config = dict(
    optimizer='soap_variant',
    lr_head=0.0103,
    batch_tokens=131072,
)
Each number is 128 + 32 x the weight over its row's rms, rounded and kept within 0 to 255. Layers, rows and columns count from 0. Numbers have three digits each. The size before them is the row's rms in percent of the matrix's.

# layer 10 attention value, 256x256, rms 0.0488, rows 135-191, columns 64-127
107:135147155107121125117103169123161032108132128157116058154118112152135132162121091094119103128122137191124159175149088132188123206118148099155113149146097113160097121100090139085160137107134058
099:138101159147127138150077126074094158101158117139146171114134104165123098076064107081142139147149142135128106096091158135145065081106125132042128170095133152176091039153142103106102041145098098
109:127115173092170100111133166113098185056115094176167153091156072152086091191103097113092143084142063121107226123095136161126087143111153121129106111122131117070122097136117130105102169199189152
102:087118147141192055100086138153155143084140089136086165102107106103129089124150095116109152118186123145135164129175127144112145090152124143150117103115111123162111131128151098220088100105130115
114:123090123118171069135134136180086132083131110127118112133158157047152125121090120114129106136157074151137163113092106092137115042087141093168114138127100035108085110082132180105186180136116158
103:094158101160116149105182187157179072115060108072138113161173136171135157201152142145131113141126142129122109147127152140101139133078175065134139103085200130189093165169132095132192136160155117
100:049093123131101176149147092173130132116128110100128122147045136130120085094149097184114157123150197089171129067119120123133101084077051108155077152106152107101060122105126196135121132115135090
118:101097157170108160114147114195156118075082109129105191127126152054144111037079148143137092107141093077127135120140107088061150089127116189217130102078090061107098103128197124159161115063163133
109:114125155146084197120149136144162125137197176107147085135206121152172155121143134150114101121121087131137206184193077108068164096124122208124122127146094141157118141088118143153131147151105146
108:158138154097088133112140138158123097186108100171126152147174085092050149137120131109085115093118113084138152102135167147107168165126177124188096131120107072125081099121154126131133145147147102
102:170089155082183163102121215151156097161075131115138168154183099110162133096115104081173085168120141127126165110181069130141135100147141144081129100128113077149087161109137111152042105102113108
105:159188122140127093146114126090154184136140178139136147147179131140158170089098132126168136121160137142100114129118082139143105159132116117084109088119175150151085138163132125109132079166170114
109:160135093140142074131164174204154113106086092128100087165117145156159150105106198083113116130114153122115145069199119162136175119119130104157146087125189105154113136115165109182134073157131116
103:098105088122135115176167113142132083140107144119130103137172086156134158119179200131111138112124157040178105114083101084069127186172133217168065069106121108153088123142095103116086110169156118
096:147112103112158126099130146096111122128147141132133126129128135146203141133116082082108132129105133163062140124108173141104102134051171044083138191201135057159131127185149124116161137115127146
109:162076118149115103194169152083134121124089105214077197190086112175110108094117098109110137151196147118091097120097147152109101119076123127096158162105138117145083162122134122072143136119154081
110:099143156138096096134137116075130109105113143106154141110081079092116121142090164138082125116139095071101100123094210116129113174106123146175095148108146199112098097126125148121089143145157134
110:108121187143172093129133064111112143085153205173111155131149105100107154100080105149124136147122110103128085154147127079185123216185118139095125104112126157097102218127072130082149089128201149
114:130146140152170191152115107175162097153154139136093091148125103082111099097128112168139134089188083094149104128157090154049131128099144135170106117094129089183097070158189075129152128141140145
113:099139111109087144120122106100147150125137192088200135129117116152101110155085037094132148072089151178197114159141113175103070137118139120178110142156106182118151100127141129115165149139085105
102:034121136145126128078147150129126161106138145093152087108204121194082165060150083132152148153167170106154107180142073159204160095121085135169110091069121087153116126121066126121158147109093139
110:148035109115125153167165182098084138084135106094115164137109127072111113185155118055135091114142115109082177096162135134081133105059153102123145099168096071095128100122148112134158158170149124
111:117121076092063160097170137102148057111153122140138141168192104111189122115155125153050156078045109092156146128150145090053109152141129153130113117056065108207175153136104134178116093113096134
103:188132182146170125155081086158096145054141102108122182122149161170114146118069107162093063109186152123035138122129105079157089143154153146105142109139136137127157164163087051091193159124187185
102:113124144149085105109178164113101078142105084072139085117128115119058050177062100145141148126143090086129129099163095098113136153093078127203122127110103099096151113158161119162121096154115106
112:083077077141119119151152101122132049158160167137126172109095145176128142104059157164141167169113166073120070137164089102134153090094180151072151179134157141125129128126116129104137094154065050
111:081126182157136173131105117103149133116116139075123140131145121169131153130151177186128157156096189099117135210150134076143114170172138158128132089089141115136073152108086141178043050160139104
105:107108227156118148120164141102110052146107161164192198089119136121109128069126075139138081144105148160145133098121152147114159083089148132074082122137146093165180114120175111152096118134189122
109:125114135136129125167072161125164176133128109101158114118156130133104126098178121153160174142194130124117173131087155150113086132158132122057136178122149159151104126110065125092165093131111140
112:170145123130073110157128110093072114147075125125142247102127095137118112131117104103152194143134156117092162102118165109114143108137138131133100135161168142131096128211174073154138103144122146
104:114096136143112132127157123093112152180169184103182104220136089084163138116156132141148158114050164127130105155087212097094116115131161134126065146126146138132121209068138108137064087109156116
105:169116107101097111145147113139128122144134145050134131155086127152164113073146112142143176133133114153076132091107075084129161109149093150112151126153130169156179075083075178131168155164131101
108:091097166163159168082134149127115127141104139108117114209211111132178117132105091101095114119119170108133142152164101118118110159176148118156089152121152101098063159167167070122121115106090125
105:101157183028107122095123162140087145132062116089135100158144116125119145150183132075127098127073183130159123136102166134141162156132104078111073171138175090108076114163173134125142146208127136
113:122136129173131135132101125113139164142167207136137183133121123125165079138116109162101154072102095117087122156116140071122106153141135205080119103161166193161169113130129113106077105125121157
101:171142141143094148184164166163099090130097131089111154153142167176107119139131134072134103046095152084118158094148117102113147135078199152152064108117106100167151148135175097108133106139079104
106:084162161170121080099180160150154117107134151120161120128104094110137103164170109167082126076104147206146121126092114123144209167087111134172115126128124072122165091188114133108174146144115116
108:145095128092138091176109096097131121123167110143130147148170110104148146112087125129084079154072130109092098160094095152142119141115142090085132167172128178096097103164116118134117154173051114
107:141147181120156139119145120136080151174163114110154076185136116086133123127159158160095127115057110147156116170127131130124074139177146113118063139174103110149168097149119143064135106183154118
117:175145143090059080213074143125110118174114103154116096133127198123111129165178115125173138123115114185112084128150098124204110123124149045124043100094147167092166069093100128092169158150145108
112:111093066135122110129140151091089133189139151161135145145076099095145114144197188143089200146077166072133177162120154101125099138128122111098130070133130118153140103124111088142087146143126178
104:071158158136125143145120098169107153173183167108191109099134143179146160074123148103061177132095151126150081143153085163194174159201102151133100147141095151125124190108123190139130111179084093
114:167103129131114105120156135063101019139137111144099186130091147127134108105148126071119109119072135130113160105075190135120150081108127109062136124109177154140100095135146188122121141148106102
118:148099079147143093186128119106139128154163141128128136092154139179097138101083142120169154140141134113069105120156167158134120096098176171060164187112116168178136173069125176096102054155098102
113:148079101164117208112179134150146101099191107131122126093143111212094137085124117122144121155125179033130142098150107122149129098159104133142156201105079123146149135069121142124153138092131049
104:148111144152080071146129125108115167145063076141180146077109120137109136114081071107125157153127105162134131123108158155125133145104156114172082097153095115135133166165139162151110138048136136
107:059129161130088124158129154178099164139134101105092142163036090108143083128145103099143176129122068164141136075128138202081102100094109130226103130094109094110141098159092123088156108171132187
115:123106175125132133130187132150165015103071135103130178086160132156135139094132133154128084094146144137141109148179072100126180169056176169134115125106119075125138126147120134069129136129160100
112:160159149175172116132103193124115119122157100123123091196128132029123084113121066138127132083192116156123182069118118111090124117105106100122147089132164072126120099128203111190092195131186114
104:117144185176161161089142146091154165159166136085135119135131119150150167138158071114121148149122141092178169118107085072126137073161129137109153071089158143162130174103194141107086151135126097
101:084120136172146113151123103136161129146120119172105123127120139114122113129139127132090154138092145125129140149108127105129158140127143142104111144173132217134054169121104080138175059125134034
106:115129113144108092100123105089154115174137150125108155154171124133179167098172124083133086135064164139139084147112168111135186195094170087129122091142110118126151154155110105113100094134127173
105:133121081139102182072043129167125152138100142148139162170103119043097110117121103122150144114178126076114125111158143093153072070151130050140098067162091108134100178137129070165090118134117150
109:129121115109158141071093122133146158124099171174106130141067099099173077149081102125146180105103119139116199135110142113184081140105129165097129107139129123178155132124104053107122144108148124
122:102145158105146151140170117162135114117140100108145110101090123063141096158129099162200060078055106104152146064186122114123122133103145159147132147123171139140124072106141110093078145110107128
108:069128175155176196121119121103063107110159107092098156109034112084119096127135132173119138122060115078132200126166139064099067154086127136110110097168120144153099155131115111135134087183186113
109:091160122162135176066096081209185109171100157156074124193140100158116145117134118173065107085143177069220173120144056136136134124144146152127119127145108050127105130132137138115164179132121110
# layer 10 attention output (transposed), 256x256, rms 0.085, rows 135-191, columns 64-127
098:160140060163163146155067090094138211111144111085144144070160101148092086150135129081109155098102169133123056050147114102155159069073113114150146134101151088163118094153159140140137126105103112
101:139158105133147084143155136140137154117075049183136078118132141144081113126151097181103121166117093129137084163229146163147196134164084117151124194096144142169168121151104176133158143126131153
099:110111138133091095126111143150144153177171117081077107179135142114157113068153170099129178103131132175162099095159082172114108152175061150069115189125091090107146072137118173140159112044133118
104:115156166111082140176122121126161106158122148129074115152133088156151136199063144159136068086154143180155157093087099101153084151165114096175158187126096098088133132101134114075116098126137083
113:084134151073114070112158135113167144140154123162142077167119100148158161126121140125099095120135154113102140083133116166129057102192091128113170108127147138151088120146158095171149130106093146
098:147116159083165125129132118076096153134112183165093147172159158111162103076072151101129203084078187135117157155131151060155148151122103131166106136184140112132145149046075087096118101109084093
103:140088145149123124116086151138151125121152198165175130164154169063060195177157196077148132102077079156127059177129138155098143097146157112175145166153114121105176188095155072066123123104075117
110:093119151101133165125143117076096097113163206141124119174154144129134153170147120145112133174115156136143164073133208152162158145163094154108112109176112143103134161142149127142108116187127140
103:107078077104140044133065125098180111103124136129130140145135108115134096065150115161125143087212153062108127092096131178171171118165068102149183114165144126117139107161171084115093139116126129
103:122085176162158066103146101098079157090146156052126099150108146176143077131136186165091102163138103138159138167200105064130147108115086147113127100075178136105160149090166076104142123074161104
101:055094083149075126125120078086134150073099163139106072127010151187128108167138095118104181081104147175130161161050179081107122119154143102105169144124131173174099130094165196100183154149145174
100:083142167137144134111125143218084091090159133106058147118086201201132147095126161086098122102170140118145135162124137179138135068166182136159110124117091141070115135111108181148125142117056096
100:116107172109114094139104123100157161152146141122172121103084132140133086117114088184111097092168137156108194167069131131131109161153143154159089137123115175123108150154145136086108174107150131
096:147156132128055160075073143103166114153189166113179091160125136100135117108079083172135127154130141153158126164112102116153178148103170124159125178168109152117176132117144150158120074094111134
099:124153166138108113193076184129032137149125121147154152123175122116034148143136108136142121072066099133131099131187152107113090080148120205208068063113147152102063071127151087142058140090103088
101:118162140160144137134094131163123137102114129124109082085114220176154138144124168102150112101071048146148164151132154103128183085145120126134123146138136115132136056138147082115088128137114100
111:166061096191121142162124128116136152122138141096133108164144220133137129133189170154165104196157115134168076123187113101136123123137169124166159117184132089134163149140153091104118093065106094
103:134141096105129106153092126204157114121167098113164156090151137168110101174208160090165135132126118172133100127135136134107139039122098148142098164215113139162164057182122107107123104108137123
113:144129149170178101115130100136113109128142112079156118042182148131128103137131114156178104130098132147089158124153168096119164145198148149134151107110102141071156147194153132155134093122116105
101:143112155166119133137053157140140102141099014089131156089096137121134159126155255155167128154142144095082106107092169129173131109183082121111148071192106103127107100096131125140140085154213170
099:147145132110140185158148122169110143108157160103107187149108116030169082158150127111128086130195095109127142118096133121092169144149127125138116089204135159144139144050149146154177129147118124
108:078143146104153122110119144134128146181111181117144132107185142156148119073079100127083136158146112140109166098143129173110148128162202174080115161092156106132114093129094153117081112119105120
114:142119106116139174165146152138115114134133127143113117064101153108084097127159161179210152156179116160161108115088111117070190160153073100120167127105104157043103122174127152130085112122119124
101:146085059111174083144208160101128143119149102134092097134092116091152126191120135078139160152072125162166149117124122161154098142142119096164143106173075103122150105123212206138156153146119085
098:111075124171115186108107164162101151135088130139138164140149139100153154159181152123169151111134135159149071074134166184094149113136127165114133133132163144141134084151154093141194075137098155
105:174122175141139125125118051099149107141125135131102118130120143150113146144207105129150154111130157147088124145076152120129149150134156080133093114118173147162098153005114127117087083133147157
113:153097111098139099118073076101100121175141180171121116102154161072166130137072108100151162138186118136156083079099128106101142143143143105101115132167143147138130127143170144062126199182092150
102:114154153140114151102106109092151137106160115103017121077164113114119149153129198162140242088145140099101165163146156090088116142187114137147195155123159189123075147163075183141106110175161137
108:112125096160137071113180131130154153150165118154129114106157112104136135193137158116111100116111105133126119019166173083177152147147117181136126138144161154105116089120152115087131129100129120
107:074180113204167062137156166169146134115151122125105079170105099152151123175082138116177113159130153118157126191163122109124131125126147184150181116046108134142196170083129153123093097110142164
103:109126121095135147147121148114163081068143177133074140102114136122092162164132117166118070154119155122094133128143082144109109050128124112160158115136134124140155107125148159122120134167128107
106:097195098151115145140070069164106136173091132134097121157165097145125145127121120130139080139151152136086105111109200105132072140101212093129129050100162144071085141128127115067135154130101148
101:158144129112125127136120160106141134165201121098131183114136120118114059138185128158166095161091144172105118191124139202135132108160087132060149095135121166173175115107153140108130186117198078
102:147179080187120156123141110139181124156173105156117109175106132151175128061061123153078092179181146142165138158143101124145095106121112108116092112088087162165164068098104133083121103106116121
107:076093139111111121191124059108081119116109078135133101071142150138070107130103110094222139158135167187087164190152142196104147119110142110174135164127126136122094137177153131148076122091134150
092:129137147163181111115086143137139168147084134158095193117166133136122111101147115198112140179108123132170147177060153162111133085113121100085178161150144129102121128134098128099108142159090090
096:150119158073104140132080107109096184148082070162091118087159152170113159067135078140202166162091140104162134103131117145116121046142142117063167122181133195122103137072137127092107121043110137
107:143077115081192106080139119162096176122175096068099152081113081163097101140124129107116121109202102172114134164135170121130112122150130110141164144126128095143154115120095129142161122109124094
107:161135145149120170149132168121166106115181072129121143175156091119119120114080123169122127115151157119107097089142123176132125123131103080127168117088157138143089155160131172129198151086109069
112:127165184173145129120209082172118156147109079120154134125153097185097127109141163134107096168102131091120112127105108142111140108100158094201196140160124130160112093136114108091144085106114106
111:098222172108133147155112103147140102156075109114122136137168113160139091135053155138162140132168156171138124114128098110172112155125100118147132121129173156104147111110113131239143180172153151
108:178070135102063162136126094121125073083182135131132198118128044126075119152174132176124063132190146090180155126119184110136103117090153114106111199092113150129137164082128088105093129160114112
104:149218178080133107099061141160164193123071139120088087107108149120107171088131123136126155168141080088129130124133119081074117132125164151185105205112137091103155115152108106106051109167115128
107:116112106126170131109133128139118122109103122113178126078088087132141125161104097131134115066151088117152157125102163108113145111131115109130156097058195161114161129082114076119117170140110109
115:100179093056136120173076115099053106101131091162140127112165127116126115160187154127128184111087047124149151123087134168147133158090163152107104139113125170172166152162167096103101142179103182
100:153146101147073175083107158189094121137157158116119138187074073184159161158114131121240125069141136132113147152158124136163133076156081145129166112124077182114123085180100124101114150127066103
104:153086114126118080100078116125137136120151146154146135113199132149100193136117130103091144138125161065102172134142129138112083114143111168076173133146129110068126067093147126166156094068053073
104:128181127124136118083090145122114122128177173160111117151149145105162195145139080086078229137156143116135149118105172071056140104204120081145186081120153160110130147120092080129082094093094156
106:095121169088113111153113095085152136150090117100102153117149094121152106069160090145116152159127120122104159145185153153153137114145107173132154130119139105098088093138105140070232107089066144
097:130148139144045146168103116139159126100179131167140205142128132082111143126141158133115087140098082181102142080107113158165076169157096107085099148188135093127109072126116144096142049135147128
095:154136050132095156086121120128119044092160138144187184112213178109124138139094167147171116136147168095108099104101170130145131087110152100183121157139177143139192103110110172107033178139094148
109:127156123086145094151076086119140088120058186130129108073105119161127172119133145157100100139163134141154158141145134094155151148159182140068132144133133169104149149044139107185133141155070082
100:134123071125095165114102159123114169130124144104125090105075119148141173131114114074116052159123137173171149125067155131092205175107107187116172079121168114110162120112169152126096156115081109
098:065116154149050113228128110127192087126085137124127080140123123130100135130146106098083165115089141197092134099166135143129122127120102169108154117138091096071086124072138169160071152141112158
113:146091150104110139103094210132145139114158150148140097195169100080121132074097121139122163126163166114041119125105174146096098065100137132100129141142152126130149130174116118165187044077136116
105:129112155146084076130142157084149185138078116158111187128157184088141165085114084108138155120172135145064119104122124095152149101087105151107128179132117145087110125106189171167102169127103135
101:099121133104083116142119134057138065057200112108156116102105115155083198068158112109139154139149154192128115138119130098103120138121111126158107135144168111124141180097190091093116101122129116
# layer 10 attention query, 256x256, rms 0.0581, rows 192-241, columns 64-127
100:143107136178134130175175103098087178224192143131081053140129131117145093127171123172149142101134164138081109159152124083167122102112169143085114116103126110137096114155201112090099086104158144
087:198116117186133121153063051143080123153172165118156158124127151179178096144103146195109090134186125137088103133164115131111132152133096131135115106121122158134103106156120115091155146074152196
098:103101138148081143135056128173140179077168110093111129140124136113093136132152136163094134139129202147118028148150121156176148129058150148073134121180127120171117159124140121109180158137137120
081:132068152189108086100166153137125074098158079178061171160110131173108125168123129105129097104092130112135119171201113067175104102143065115136169082054099084138128151120176128156166036144115143
105:161127160100086128174147131123065142180135132121075152095156108156135141156087129118165098174105166146111140135140158091101066111126141184112140087103134102154135085118081157151109164164180138
097:135071115145169083153120138071161142103138102126073079119100113061110114155106156209138128118133050147140121159123199094146116111103130113183164154140141127110106103131088143126150104074140143
105:152164060121105085156132097175142105147097133101087145173172099147115214118102139101109213126113113132060106167109089161116165121089151087099088134215183148108154154170099102151088168126118197
092:099134167157144155101152125145131170113136198140074097110139140137089138159107150034158116080123149151109099092141146077167081149083077130209097132127145141132176174120177139173099177148175151
092:137108168141158083156133194114093107103143098151080051113166164146101119109108081146114135125108114117181147113116120107167150116102122106092101120067079090107102053079108139100145060120127079
093:140130102210112114148063110152119074151130157144080102122165138086110113122087155179109137134124163096115121118137100123179117108111074114094116175095084036122139154096126089095116054100105127
093:124153123116167134156087138112115115105166156139150161076091126058093108151086168162120109176126152115155119106174109151135160149107101106100090107140124125100121153135067145109159132086111103
089:200112118181139107137092154147196129107113125066139175119155126118194090131130129176064142186135145131097130122141105178159126120168063141108124168139085091116067177145178120141165124087093121
100:088099140148131158132105178167145173143103145161133065152134130152127109107089074135119147113122134163096164120137127144115149151083098121157017143123132135153178124171089093137115097068112067
098:056126130083138173129181167101139150103168115133123168146117123082119119177186126084118104090147113133172062135147176097180108174133085138114106114101164138184158100103140180114158114121144078
104:104156151118154158151134144153130104104101171142102106129192132198108145107124112070140184159138126103140146116166168091088084168071113138136088147102117174087225080139124135179144157125165167
083:173155137148085114175033112138142114161157110098198164094076133135210138108151114189181131143168073149164154121119093127069158104123149140178141114162092131135108147166104110074176176073155127
096:127117175085112148124152137105134165156170116152171126101186169168186125099109126115109115189071220159147134126160125145118130115109164116113085152159100140094116112117171112142156187147108091
103:118171116131141163122107092143120111088096115077109130102160148228107164137090171122138111152130108091164196119095174091106156100139080111089142120141062136100186100095105168119125139122088168
091:114152147129117130156184161097149056189103122194120116147150074127126112126143147143137137146131115152141191114125134114127097114158166139164138117125142083125119148109135122144137157136134165
093:088122101138172091120129134105100146126156102166083191160083141101104170192088137041130095150123142067183179134087155138123156144163172104196191123120111116154103121106078137187090116133077128
083:151102169180110118083062116133147162111110048086116177162152155184179120143152131135104167172104175105090150133192160127129148156102122123121151136196102118133097108177126159118141126136077066
085:151079092169122125163140129164197094117096154126085217100153139132092171108051128109138157172121116150108122081135148085153108106084136106109101115137128114129104105186141122105118114158097112
096:124134123156175110115175084153096147126136113146113188151168145157214156115165168160100158119094144119110133147144137134128131115083137147089089114128119131150133086099183131051148133101132202
094:134118117068090129128146130057138098130102123148137230142145132069157143149124170108119130072170052138182118129136138070102142152131122155171096124074156096149134089090098134117145165170145120
100:105166070097150144088096138118112137086159119101100113013076159149116130099100092088130112165176142156132114139116049084105105088112150151118149138109154112077119155086140141123097156162151171
102:062202082075144121096152152090146160071118149152198154081092127112120186097179167075135118086165102159198122153097135124115122134105107117146173146112175179133135122074111162132124164138149126
090:105161133147100120098109143067112151187090149121072135206184121112070063165124162156125125110140088134138111155143214195154108154096118160117062102131114181117115093080153180120097091054079127
102:093142133144099103073179180153100156090133097134151116084082124198137135114145138093150102125094181202162168109133125054142092107145102126100144134060068144148134136081180138182182141126161074
083:157142132093080172066136128157130130177124140133150154084125129162171111063121139166114140179146140099105120145130107141143054159104123124211125161102173029146138188086039098143114141131139079
094:154136136120102158180145083113200135092085126038126179096170135122145092110078199158139166080150152157130119148103121147145127169118100108086138120106117151151136132179153101087184120127102140
101:073126155146111088095106146095174186094155088168135110162118160119101138123111139196117110159106146095124114137171126145135093116086113157139123120142091112126080132155161123110149159114097116
074:162146045117178105121117139097131136040129132131112154144110162158133187134107155146108093162136120074110104075097164135134127155151134191100186155155204128116111175143077108160079137161047175
100:136157165127151155122133115134126100119099185096130087177108144160080168074139157111109154119115113076124137129161066117158154150073170080122065090082159145165167124090136088031123083136170105
092:154141202135153137098115113104113110100159150087145152105120109137133126102133162147141142079112109145157125145177166122083126102156051180117113089140042156138169139130106111078163095105083148
102:112096206159125129099103127137120146184134130127179057160171157094012091135169135170115167087152150155126121112156143116081161140138094142052141157142073138113106075106130105118168132105129145
097:085158065086110113112082095130108092137077101091098161099169171136152099123116141127128077132121095103113155125134154110115104093155113160182130126105081057079150175117133148119079140191144168
083:136176142147130154125119059116141124142151154071099150072124169138173109091169113150130087135158132120058165127115201121152125198118076109177098120183076182113121135111157125149134171121120090
094:121135118086136129165119111084116129138134147161150136121132166076073099123085056079126119096170158189148190111079161088146157138178145136093117147097075118141087062116081112131141118127193078
080:122129123154109132127194115131134173158136117112108080092116138157119151112149159196147149152148149150074124162062163145171115123137158149094074158148131163142093190134166107116181192126157116
091:145076141078203116101103117110107173134112146162045093093125196102101139082054124141163161104143150102105137073105152106163137126091139142125109120139160121154093123145101102124090197174117170
092:133141111121095161118115053127118131119077085050135073122142137156083096119190130121136129142160151161135106158101123136142132091139126129058198126145140118136109119164089117104092116093163111
100:124143157122105138108164118129159090146168058123088110164110125123178108149104156123101146123106100157149076154142130125086101038107115102150136130127143135203167098092137117146171058092124199
095:120109177105118155150179114131119058166078118120099149125156156123092166143106134127120137056131132146112140099125129063156116124104099106143071111087137082172098049105077134106156123159194158
090:111128113163131145138163107088156128120119156122128144116085116142117135138103136126065113070163143120046139162109139116177168068083095115129099121088091133163140072124092155142141120100111158
095:151093187127064183149159150142163094109103168136102135136143152136097094203069115110087179105164152162133072115149123140150145138065096140130115140156171118074091142142134108136172119137133101
105:117087130137146125133100112105132152126141097111159133086089108120120125123116038176120128146116145104074121134122124114105172134132126133140104138165108148113140077117164139154140208110133234
101:128145172121132124128122104158105144154113170135072108136114148103060110121107124136166139144130145116071162121118078142148101158043161073138125149161159138127141175132117145120102142149170146
099:092110139075141126163170112104102161116165138139083099102106207100110143123121124189127131095147152139106156098152125107141105184087117111146099109097084167124106133151131128109132144141161117
090:185158124105116102112071080126125122168073114126204109163132158123087119139142122064106120116167165123123145116140077141108112143152104136147174154106122115088089073134176121140095178163181117
094:154165119139167162119065112130146077051141121076156166146091126192080190150133139101126146142178131129147090136124072090108107077136111159066187180132111143159145109119083123101166141163074171
# layer 10 attention key, 256x256, rms 0.0575, rows 192-241, columns 64-127
097:137126071114110136111145084119110185192172144161111083201135117133137095148135110103153157099140150144090118200125106134160179054129106119132099144131108096107056124155220113137096082120083143
095:148142175157132160086075050108122148108128139118147113104149109151142114119132199139130097123150133147087095138149109127058124168013090180164168130105113143128106126125122130123093113128142140
103:103122150133121143165139105172132198088114066020138120149153164102132109127196211161111080115123163076071094120131146109142172155114148133088143129111112144177118140104127093105136180133157140
083:128133133101088088062167200181155087121125044131086178118088116176156145176101133131126124127108130092107112170171139094176139056094138150162127095127155082162136123183138094152122074156138128
110:129142165096110116141096114113113099155119132145095157066136109138106156181045088112135150163114121110105134163123139126110110102102143144127144115137154056113062065113116179169118141138113160
097:174088165139193131143149125083166190119105111124137101124149164035095107179104164135104087137126085124151108162087181097101157148085151089168123138151095151112137161118076126138101137106124120
093:150168081155112059148124091162145074088162153142099128128193128132103202093109100110135217148119077104091125129117122202120152145059158143118131171213174143148117149161128113121090159097119228
097:131105170128138126102151152172153119126104110145142127081096123144165171139086095089117121144109158130058140052131172107147086081077118163184108116147179122105125145102172153157080125112139143
100:132125177100133099150093178118149132151127130091062124108197143109071127158107121092098122098157121130159163189138130088157167106145102105132098139115074119135121084138138101140121123198168102
101:167169085136099140100098159150120093141109113158092120067152180103150145154089153162142120119135132136140138186159162065199097106128104157115133141093068059172141138108158087093098082133139171
092:156118122130202126162112151134071111165139129116128138107087098107162097111112175140130123174160180147124155144173141096141154115111078118099107084161120159092161137125093122135154135129159138
091:195178188137121105137144169124156110122127093080132142101175115078159084105149184101092160193144137084097138182125167166175081105110150117124101183107117108148112164163115142137137147142167141
106:093094146172158167156071161152156193133165153132120082137170183085139114126169095103127131122136105137112116150107114103086094170101093175122108209139037115140153100125110114176111121106129121
113:097144150086153164107190186133206182157188109078108184140159148102172111142150153084098063131173161113113119118157142145131176098137062119137089127150178152145163065103127107133117124112154100
104:107158164130134127171115124129190095140051176154142129124174100168132163122093101124125160140113113071146120083171137108063094145083104149145172157104125171097201049110083184167163128085141124
078:156202174123108121174106105123147145139162137126159106061100134090145135112150162113133122181136120142144132108074125133035113134068146143176147131161103112144091192143093101063193147106150135
101:087135154124123151123126138119104125203170177132139146111144110151121162091115159097098152135130181134069123120125138126091125084157169131115124196142095098068135110146110108121175151168112152
097:163162130126116146112105088100131126099065104079130167057158135196083152127109223105151120113151080092145170082126172082149116145133100117118143164164106144104170088098097157180109136141072136
086:143122128095051102146177181073111056210123148196123125138135067141119084155101121184181160155097156132101188149110088091139109069214120098140096131128129096146084124135154133109152157099098097
088:085088130135174123145134146117081114114140108146070186168050158129118143131088131118167119140133112122148145168108116149153123121169130130177120038156137155100099132120112115165104129165081099
078:088077135185129134102112120138083197071105088092091131184139126121148107138132102115235134131128179093107122154180089126151087133133128109123146075167079136094091096193128178120143155171077059
086:168091106181154138145135132131089108128098135190115189137113108113125137149100075126181184147108136150132129129140164115180112061131109128132144170111134088120083077155171136131119087124078120
093:126154131114148083122114076167141144100147060156088205087178087122121123098134155114125186136139112115090132117118168145139092060055187136116146156131119082134083102128141109061145093101126160
098:096109126083089093113165168052153097143125140191157155176137114118119139127056167147152128088117094173151150109112084116110149090153099143172114036121159106111104109110086129050163167101164027
104:135173107143189126110072139129123116130110146097151118057148125188161151132126138099090113132159107189129117128151129102084174129112154152141146119145184123095168161116168157097095167131176175
103:093172078120180111116116134116172142143098159123181178129103112165166152107125160132126129093137130170142117104145133131100146105109101101118113120131221200063111149042114114088144139069142156
086:119097162150146121147105121022105174162158101091122146220169106096067062155104147164165123080176113142137132145149136137153066083124097144101116139129083227147091095113153129146103131096113076
111:058127111132080151039153181218122150118097128143128153098066129176155186144140158101155159143132142162098139080144135065175128121157161098146120108071091091138084111111197174169167106122125078
078:112085137148109103110117169096107116186155165134140116137177094138122128134121118163158150117110165100086098174130088075139066117163083144142110125073156073154140141165115138146148159152129097
090:129187118101102108109151060108197126093118080096109164135211146099101089080101200107124174093134149109168167154131158189149126133104140110142159133111126103149092137150126115067110103130124174
107:102116169125184146110119160106168210142149095096156119141129137111128133112099177180158071167154144093132111172127133184123102114097159192150118166125048088151110114126130089122126183112147115
074:168103083176192097180137132070127114077131143150121121162132134196136118118051135166143137128166118104151095137105092127158117100196123144112154097110196138103121175099065146126109170141075121
104:103096149136142064112118124094166086113127121080107072202110111160130136059127113101113171082094099122154105091153070122176152104157093131145123068121152142137090108129115112104131133122146112
095:198164175125123154106172082099118198040101129121111154093100130091096135135134154114176071108175108120159158113171139123112103137111101153132129124108055127137182108104086140092120125178145105
111:130152194146112134149143158133147173164079110102161119183111133134108075072120117150099112077151170117101147064145169125101153131138116100098063128161143132129112093090133125131180159119102141
099:148142097070107103111038173139099088190151123120111125089140086135096164126135125156081114205130101126189116180113158113101131102138116151140166181143132113070155143148103141109113127107113138
079:104105140134149144098114080121053116156146161121100112129071145115121152172183096142167093114171135137118129115136183108142069196166108123161103113092080188118117125183188125163118097110082049
088:110135107067129132135128106114137111127157100184133126119130241089103142135125086073068144077175130136135175093097200148148173125144175114124098107153079060121101104141122133110131112166143119
087:082121126137139127115160101112143151130154119123108116180121110128102124130125146106136167135153111107108075159110149139148126121140150105112103203159090115127081158130184112130182137140123113
100:147083155082209096114099114100144144142144157150073122132146137123093149093067132149102184091173156106123115113086142147153199089103115172091122174156173122085082109152167122110090151143095184
090:089192060159091125132092054139155130117094061074166082142178161134089116135183138067105138125130055103123110120113145198163160169132177102115136119154158117121096148171091110160077133094158174
102:120181118102118150106157095125155143139147099113102134094130153088140134126092143116161095125089115151140089142164110110102105101127115107172097108052125092184168101077084111126134114108144185
094:107092120062086113076167161130088088117128166165038106108126114136100206173097070090146154078121147166104130119107094068142145108095047141138086110152115108152030079139142170124152120165141159
079:098119073142119165098166087132103111126082105151072124143076111134119138194149134102147146082146134156081166199164153093153112085083051146110110113098065148131111113132126154166128125149084116
097:126125144151080123163157162159164110123104056108147120156149110154135071125052112077091152124115173121086085089153088152127129115070124145141097115157183137090098142132125117141170165123112125
105:094136138135142166122039103131113127125137136121209139044180095128119154116148111186147046093101146138114145134145152117110141179075134097147118128167120146149190100151162141135099161126147161
102:140111154103136097151136121136079092116149084135126111112109143093133133064114089158149128199185112117058180105097173138147097156068185123162071113142158148142126200178162150105103188127163134
097:090079144102172125122149170108119140151207169164081107143093154113074162115124133126136135121173138115159134150118132131083164131137090136167129086124086167080100117153139134109119113101140104
095:133094121145121139114098140111104135084115095094193087171113148127091166087165137090126119157109118128123134094150103191133106163112170112116137098103134154109125125169140137118142188116170110
103:138176096159163174098146123102126113052088099065156119118136153157146131123128163113158106114112127100120116109156114144129126135149096127134161157106159110171165099100077144093188151152144150